Each number is 128 + 32 x the weight over its row's rms, rounded and kept within 0 to 255. Layers, rows and columns count from 0. Numbers have three digits each. The size before them is the row's rms in percent of the matrix's.

# layer 5 MLP up, 3072x768, rms 0.0173, rows 2593-2642, columns 192-255
086:118076166154167108097103128135175146118158186075170151179073108119180155110211119121135124173145146123189165091217098188144154118171108070124103177121158105132109153051130102145186163131091116
101:091135152096111151144084088095122095129132101119157134155118135125069092131113141151181112068161080176087152136110177181138118141134179150082118133107076125172098068122129157154080087185110122
097:118140129161175078130135121139095068030185144090111129065104132165023124119093114104190126205107173144137128160095120167110125120138171101079043161097147108123110137140129119096157187138106097
089:187152195067107130115199119148074166150146145095158109133203079079072118082102110092156172118086037152140142143110098154162142184137103104087115146134085122123096102110137120148165113136127142
092:189129060114097152121093158151115112092119150128115119110112134057081088126174093081109131114159176120117159149107127106177151105064179080160118152150125119133100137067117077155105104207134095
099:110120148102088165068141083153137160179118107111116183116085094121093131158143177136170080104135156168104088112134133131137134122146172121076079164107157119141172178124106162158094152122034105
091:119138124156093128087114068215168074161128128086175129136142200155154138101110100102111114128104144106117103155185085140105121096120063128091103132124126092097115150125081138136122044103103108
096:087124120101162127149114083138123142111200107130095106169151120052190147120117148151100141193144142089087168139152088126144093112107131053089089136089105143116095170150103088100144126161085079
102:218159159070112129129155158130126148129140130072134122079144129132064180124093118098132142073109079170016079132109196125164163181146107107125093144134141140140130121202099126186146129070132094
103:121084181104157093097109083146130166127111161102115110136190116145100070117138096140109097127121143126183169124150168089112124124138119099065065149186151085154108101106159114136171162074165137
113:086121130066132151098127144141137141167141152136160122131151095099057094155117084125135096160151110125168185157129179124192103156172060124076154132140179097180084087157180135173114129097090134
107:122112119121119175083154050121126131178100166125180159137191126103138217124099124132185156145152095117121111138108099136131171133109129053130109115103112162163185121137113107113135101117152116
105:125117099080103140135109143143172064071146149115125132157104159154155167078121141079149125121121088145124125126176089129090106155119125089122012136101132120144107082155137117095124159157101167
096:165132077141126138143135110138170113129144139129149107123154238143107117115114157108091108118183136153084131187121125100090187123158085096121109120162096121103090122115100107138077034115142074
099:172079136140126068130142122166102113098136136069104106123200086089120145175197147145124093190086096122154170096178146188115157139085147116105121131177146105171149070135136154118144161089117120
100:067143109129131134145097080160176139142081125132107109118100116181121076115090115198162090099092131120128091076110171144121164094144162150159065167061145127216135173168103154135130097170150087
112:099131208086107130129105087095075103140138131149141146186059161183156118081141094096111126087171140090173150124156169220117182217136118087137107107126117122152089109142153202124137126156175143
113:101158155111136128125138103163157095123121162071138091137158169133114158091145119137149129186083140146138086145126119127136092182124107177120120135179121083143144130142135134093088042134073167
099:125138104080155122167144139153115135104165092082112178141103091149111162100126160229166113142122165139123144133105114148109172156110177124138076188111096128119071162160083171111089115082148187
100:146147187106110134098152144097138108197125163145126131102126111163083129097094173121135069125157070127068116084151078169152148127125105039126117151157133058174058108126162151180172062134136187
088:105148128112104177156164139116064191188102131163153115104073128139092147163133143142152114170192161120126118087127150163138143114127116136150118153170101131156119141171117095138145114134132208
108:092073159145168087120161102111181145107152111109126117130135189146050128133106129111081109122143083125056165137155128175155117115149085085081126170128122133148128127108098137120160112055134130
113:167139146185122084050149083126083145182129137087119168097082163142115147098138143071122115083115108102071212157171117164076158120111129089115092121107148178126192101155165163119083121113095130
130:149123186087103142158109111127103108171108126152135136182109193126080116148187194103065110142128124113135137082182138112147153187125115166102058165127117100147094170184148159136162122094053145
110:122175129159091136100170089142109091075108115155123124116096114114076126113099141105153103118084132133119194161112199144078164126114129146115156140153185146106114113153108194137084122104105119
096:242151122137160155174141152100112100176158126085154115123160033065143122081099123165072139147105053056093175207137173164135100160127119111123154149111138167159101071111143137133190101156104140
096:126209073185144127027137128101121143137105108124105163108085167148119149164095095111100129166130092139037179170136133115104109127121101170084099147138154113128181128121165156134195105086095098
096:155200089132140133148143172092069113134139136087116171122092126165113104143110164187130111183159114095150168149136187190133149141124111131135135114050127153151117123167130148155100131176160093
101:127106111203156133071185147157107189143152113068118166165156134173117156110138142120113114097186157138136131132148120084114115128189099127126099146111134081131103090130152176121178063057082171
101:136174135133084122086133135130174177114083092113187143157106103113090172150103121116104136103074130113108155196160139161129164130102136131103125126151124137108121101197139125142041132122138126
097:153116199055099078077135149092105173083073128089154110135128135160098136116159149143125123160091147133158127146110099123139150144130162092164121158124245115159156181170163100153190106136150147
089:164118139100117101102124110162092151151112106167121094147162109099149179136130097143102104160158078112097164143110116148108133133108071128091137169175130122102101151085176131093140120148078126
093:129140133054146121104115149134162059099148125086120141162151138140072165099074159129133156083138132170143133135130166132134146091136089097135137119100120170180126124153083126157066123124124093
100:113137090149118137179135092099150104158209114154111143173136162109186143115156103160113146065119220126147117175104166174145117104162143099134130098106107157081105057118177144127116142125125188
098:096129164092081120141100101117091126217068075150089153136168173093094109081164173081125140098128069129144092120116163199136072153134196118114161150100115095125169138112151109097124137117115163
099:131122078094115115115150129127098115125160140067172163092162148166143177118120108180116152163128116143180187117177115122062173128128097130066147123137122120106097141121097157159149095134112143
096:157118111148100031085120129123138086096180150100114142164161151174088150147127100083134112155123110149119179179114157156140152165196166164129181156112126155079137116197114175122197151157106136
099:142164121110136161077113088155126140120141160039153125157156146091120114082135161165157104146126096170092153138137121177171110198148162138124106150133146102179156103123216127088095133133103117
116:135181198101159129145169140108123083155086128155130152141159085075166156154106144120172135157083084105125133104180057102124111145111174141133082142078174154181205114129142152108101114097144142
100:045163124219127055130093163081085098146159108180128108071133128102126110111160135106081140092110133120116198080145206115105141123176118050146145106104152133133104138112169115090099141165133125
099:125143116140112147145149125101118171206064128193143128116084133107036126168155170119120094144116101112113146133096149134143135123128100158090159059142141115096132147123105123092128153120115124
095:096154153112138166094160152123170115103146076139084086180097139128141116149120099165159063136135135095084124206110082100147170120121100084110076096105121128145142124125101184143106137087073150
088:165193134079140115099091113123150158177162146187186116125093173100128136097144165137081105154081115142074110122124177100181155142168127079127164117136163139158078125116114159116126113116118156
101:079127074216119129071115153138151118106108111128122118084080128083130134076130133103143108181134141083105122118152151106144103137148069129089140106068133133118118169107136153157193045186143092
085:119129109091117129083129146096086154129184111079187130124085130123203129078111083103150082143130132116051195127145096069102120115143167100165129144078141138171119129080129087101143136105054109
103:162175104085157096142153088065128089151127139099172133168184137153113125147145107236097112126145157169167159133115125121121178154107126144128119187147146096156211055117102189105121120187161117
091:158127120139065140107204148127107110147142087153149082149112124131096098061117128118070122128189162120113125144128112159159140148124155162128110104085145121132087091136148104142112070080116120
100:121105126144057155163080097091115098117173149171112081103094138172106121054163101107059130144167128137129165107163146160099127158149101143116134101155125109150120137136204187155088156177163188
099:121054092111160128180138132119132150128126159128208114123171125109100163100216150148086116173077136125074167107116141198120095168116120086164146152166109131122170134107131086145084135164130143
098:230133129158152108116073123094086118178125152127185162109147128108137152137098141137097084122187135122107170114111170102097161118176166126128131136138159102139112140152187125121135103128118142
# layer 5 MLP down (transposed), 3072x768, rms 0.0138, rows 2593-2642, columns 192-255
093:136099110111151157115113111113082124181144095199192142171140141164095131104175116083116143101137143126138100154088099158189123155057174126116143095101122123129160097088151108125121114104120133
096:143167079126133120118140115147096149139112142154120097108080132103103181128136082189151135096109162095146112125188169169094040154084143169163136158120133078113116146124213130191139134163127120
103:128133126136077129173127102184216186172144108145159094141112121169191124105119114126149085153113108106164114095124126119124149134112094120158185102119207114130143133147129161146098136036128162
090:100135129166172168147146158116156110146167172157129152178051156139149112145172053166144104164107186091117148077139069143075090101140139086186133151161175118159165158142106155066136147111158117
085:108160078048177181105096144124124143085126091083118140152151126172120118077102093110094175133088102117115100130134152157123111078121109100142144141132123090142119096114134176150127181129053122
103:129157156131095081179171110147114179075101146098070170136154180131173120133163088082107127130137140078139106178089109157132158125103078130185119143116143188128087108106115124176150165114134153
093:140156150131159134150065155105118178126139161116142142125130161084103195063134064143116115129153088150103131076120122123166077111131107159102079121129196168148117096107169107128115189121090142
096:134174150143142035136145134142130139110122144099134151124182152139150089129175152110135133127157129081113062148189152111114197128120053126172159107144109136174129162115146160115149168138178171
099:142050155143095156143154154054115111099120180159159119117144124086079168102114145131093132114108137102140121104128124108182130150124164112129162114192071121097129090090127168110186130154165130
101:100160188143152126124177134107132116084128121090109125097102139162107126167076149082150117219128097105094150142110133094166116144104139177127103076138114188184107101119152154161105101039075066
123:170172119155126136102179139108099144098131146118156136209105094081110189116095065127111138163154146125129116129139157107149148102132149172177114095098145110133132124166153121147114173087115135
111:150177108132180143163121098108166113166140078130128139167069093109140155135058127146114161140158131152199158096121135089099087140145165061141090086135136131178142158104130143130162115080193153
100:114115096169120084116123118089141150182170121124131094156109121093105093170167111059150133092204115115084105115136115110147146108087141108121088081163141117120116119099107087094129076174163103
087:116123134217101146104123144056118098148091130174178157168149085134197150147193153159090091117193149144141111109128140130116140139137166136177100158104096062131129091135132098154093120114070127
091:082188160096138143101191093158094146122131169090119165138105149061112072115150133214114091158141123118130169162110160207144144103147130163100101118136085227073098127103172114080131084151057121
094:141161068178098119149131107066121130094162095050123147132125082154151169167121151122161137133093098150143138157158133100120038132131160106159105142181158150057128083136129164102147045103165110
103:153118078147117147132102140146089198099120130153110146129134106097147164127143145081137193132132111086134201094154122109091126190124137159138155093129176170101139134189104154158083194106136117
125:156126119081136105186110088097137103156142083096162161080146123113129156156131063142122118148148155106113088173157123049124130113118193098124154083110143199145096121100116180101137092143142101
097:115158125134175118101063117117129143144076125176070140136124136164133089144096095151098107157092134107105141104155188109168112133090120105169100160117099122105132085122113157142119172121113137
099:143087114178120148090167135126089147164175108141144063161114177117045161098181137110097069141106114158118133195057158151147115139135128124125133119111083135153095106129107137039136143143145112
088:117081142056137129179125097059159092107141084054122111135150123172110105150180118108149082087150094116104138136101068086143139155148122109141121091142155085125176108128194132067135078109109132
114:135148084126036181137181111084097174149181085135162170096191127115129125099118081090119173086169102146114118086130163103125072122155085160090049152095102114092172124160103140112094130135177138
115:165173089135153157144117191177116130100143131121136151144116126126118104148100097167137111101097077147097095113152109157084135192092149152101092165151111168114124155136165168185134147154154075
089:141133117125139143123136128125133128122121125133120122144141146119124120124124131071128114139156140132156145108188155116135145141125137153133111135097111159144099158112128162089124152123116128
111:121144089155180136114158098089177172127100145148135128100167132129162153144112139203188127119167098191127210098130121089106118094106112137150116167157166078175078072120157125159129153141138161
093:127174143150153132124111138150199106123166153088100122115124103153151116175151118147120139148091142122118133124143126116133104088131142142084182156164209158134133181136075089119104102130118078
092:057131200120139172089144122153100094148155132079141102130135140107166189140112158159197183143103055142190132137149090169126169098153124164170138105129116096125158135120151120148152096100166133
101:112087100129109089143126145159187098109119125092136128148140150130019119116099115184096103133102134110111149139174128092112076154068143128166113172121076183091202134107124167111141128146107152
098:113125148145095095104211059139124140094099123164150151116110164078137074169148140148136155096112168130097117083136154150094147176130072167110095176108136199182096167152110108145052173146070145
096:124171109092126112139132129142117157128129095116168151024165140166138117143081139153111199099162128105191126147196081105171094113147178136129116147091132120145096092165119150110086130134088121
091:141100106125127131093128136178119143163071157141130093150179214072133151071105116113126081177147101119091131137121172158084175125125135128144120141130119095105115150114116143142119130168110131
087:133103109136169137125090116106158106120167084158109075111084047099154157146077157122119145079136164134117194198111109141114100158115092180187122120089079137138098142178191048161174143141151092
088:184109133122124132126141079107141133143162033144086151120161092080103136188146120125169116154133123150112114151096165066097049103130166123168121112159192139100109101168170121121097094119155153
104:073139140066136133212096091107167173106097152148183143127147104163160123143147126149145114098129203074117146156158086134083111064129186111157154146118146146174156072141116102143090111142148132
100:089109067159185127120138152154097144079148116147157145142118141134089089134125068112177160153149138163090160130127084040122166151130073122103078177161161113121147200120137167109090173132119108
094:157157116148149111110126027182119170162124182122148136110133146055124144128076089151138083091116117095101075098147107184107121131165149126084140100147180085124140182088129158149075145112107057
101:138140141118085168076163092130129151120091149141169193113093121129148087078100082176104055151141079137121074145134141136168164189128137093152062164157159086097125115082156122129087066101097075
097:105134128132114117126198110088101076088110095124133142093131160141128102104162092119143119127133132160186196139161204094117132094140129107084059101153167099108094147155160166171133094100114105
109:101106146127150135112167150162149093080136157083056139100114128163135120170128044059135101082116094138177178107174143096096154107169073208076134166167153133152162156115099086110126150128116090
106:086127120088066071172104161112217120096122075138087143125134016131071110096139126135146128093095109133144160111123091135115053124114143123217133130139157106097080157094132152106142154103090121
102:141111104122186074122148086145131117069132149024129144096107121068174168153082079111117137126132191089106098125153093138123181148104121108175115141157074160132121130160131136168120104109150138
097:140178175198186136129154109131103156132045108168152102111177051110164109153086128101124142151133129143171117126127087151168133114120136113122183127093170186131152128128163124107091120080035114
076:130095154140104149099155170114190110138158101156116131151175166025171128142121126156088142146141125105189117174110073144167114184155096121138131116173076158129143113074122204114119116171165093
103:085111180063116178159145117135126120093140159117104132109161151144124133145046105046150161103128119125156139119123107105131126107150166130110158112152208172124123134190159149184089231062066133
079:161125117102137083137116091088109118124129099077113118076136114156163164153099119134107167110134110164149184108180090100140118146150182132143141110114077140095204054180146098130111088070094165
096:112131134120122150130132113169132062146142071119066157134139121122151212157098129185117139104181156083131077110158153111084153148171105101152174135119090119134122091103095162114121149158133080
091:145144076102137144183151170092098137094130136092127141108109143141143161146185118125158113094146089137164102095106117075095133108114162075109196152125083148125128138103107137095055151129124145
109:113101139164165142132137085113113157137169131144038135106074134165085119125133103109101096149130112103133054163118087159139151140111112133170112085114148164169137161183111148160141158169166169
092:153146132132134131180121170142121079152126090066093190145110156162118130207137128117110154112112176156140111109113160119182142110092070061114167169109170135189141092119162111108100084171089114
098:179131085069134126137118187126102146130128117105172187120096076103090134113192131172132133146153097146040140221102158157143127069155124137139156134110145130144119059102114119087087060158100119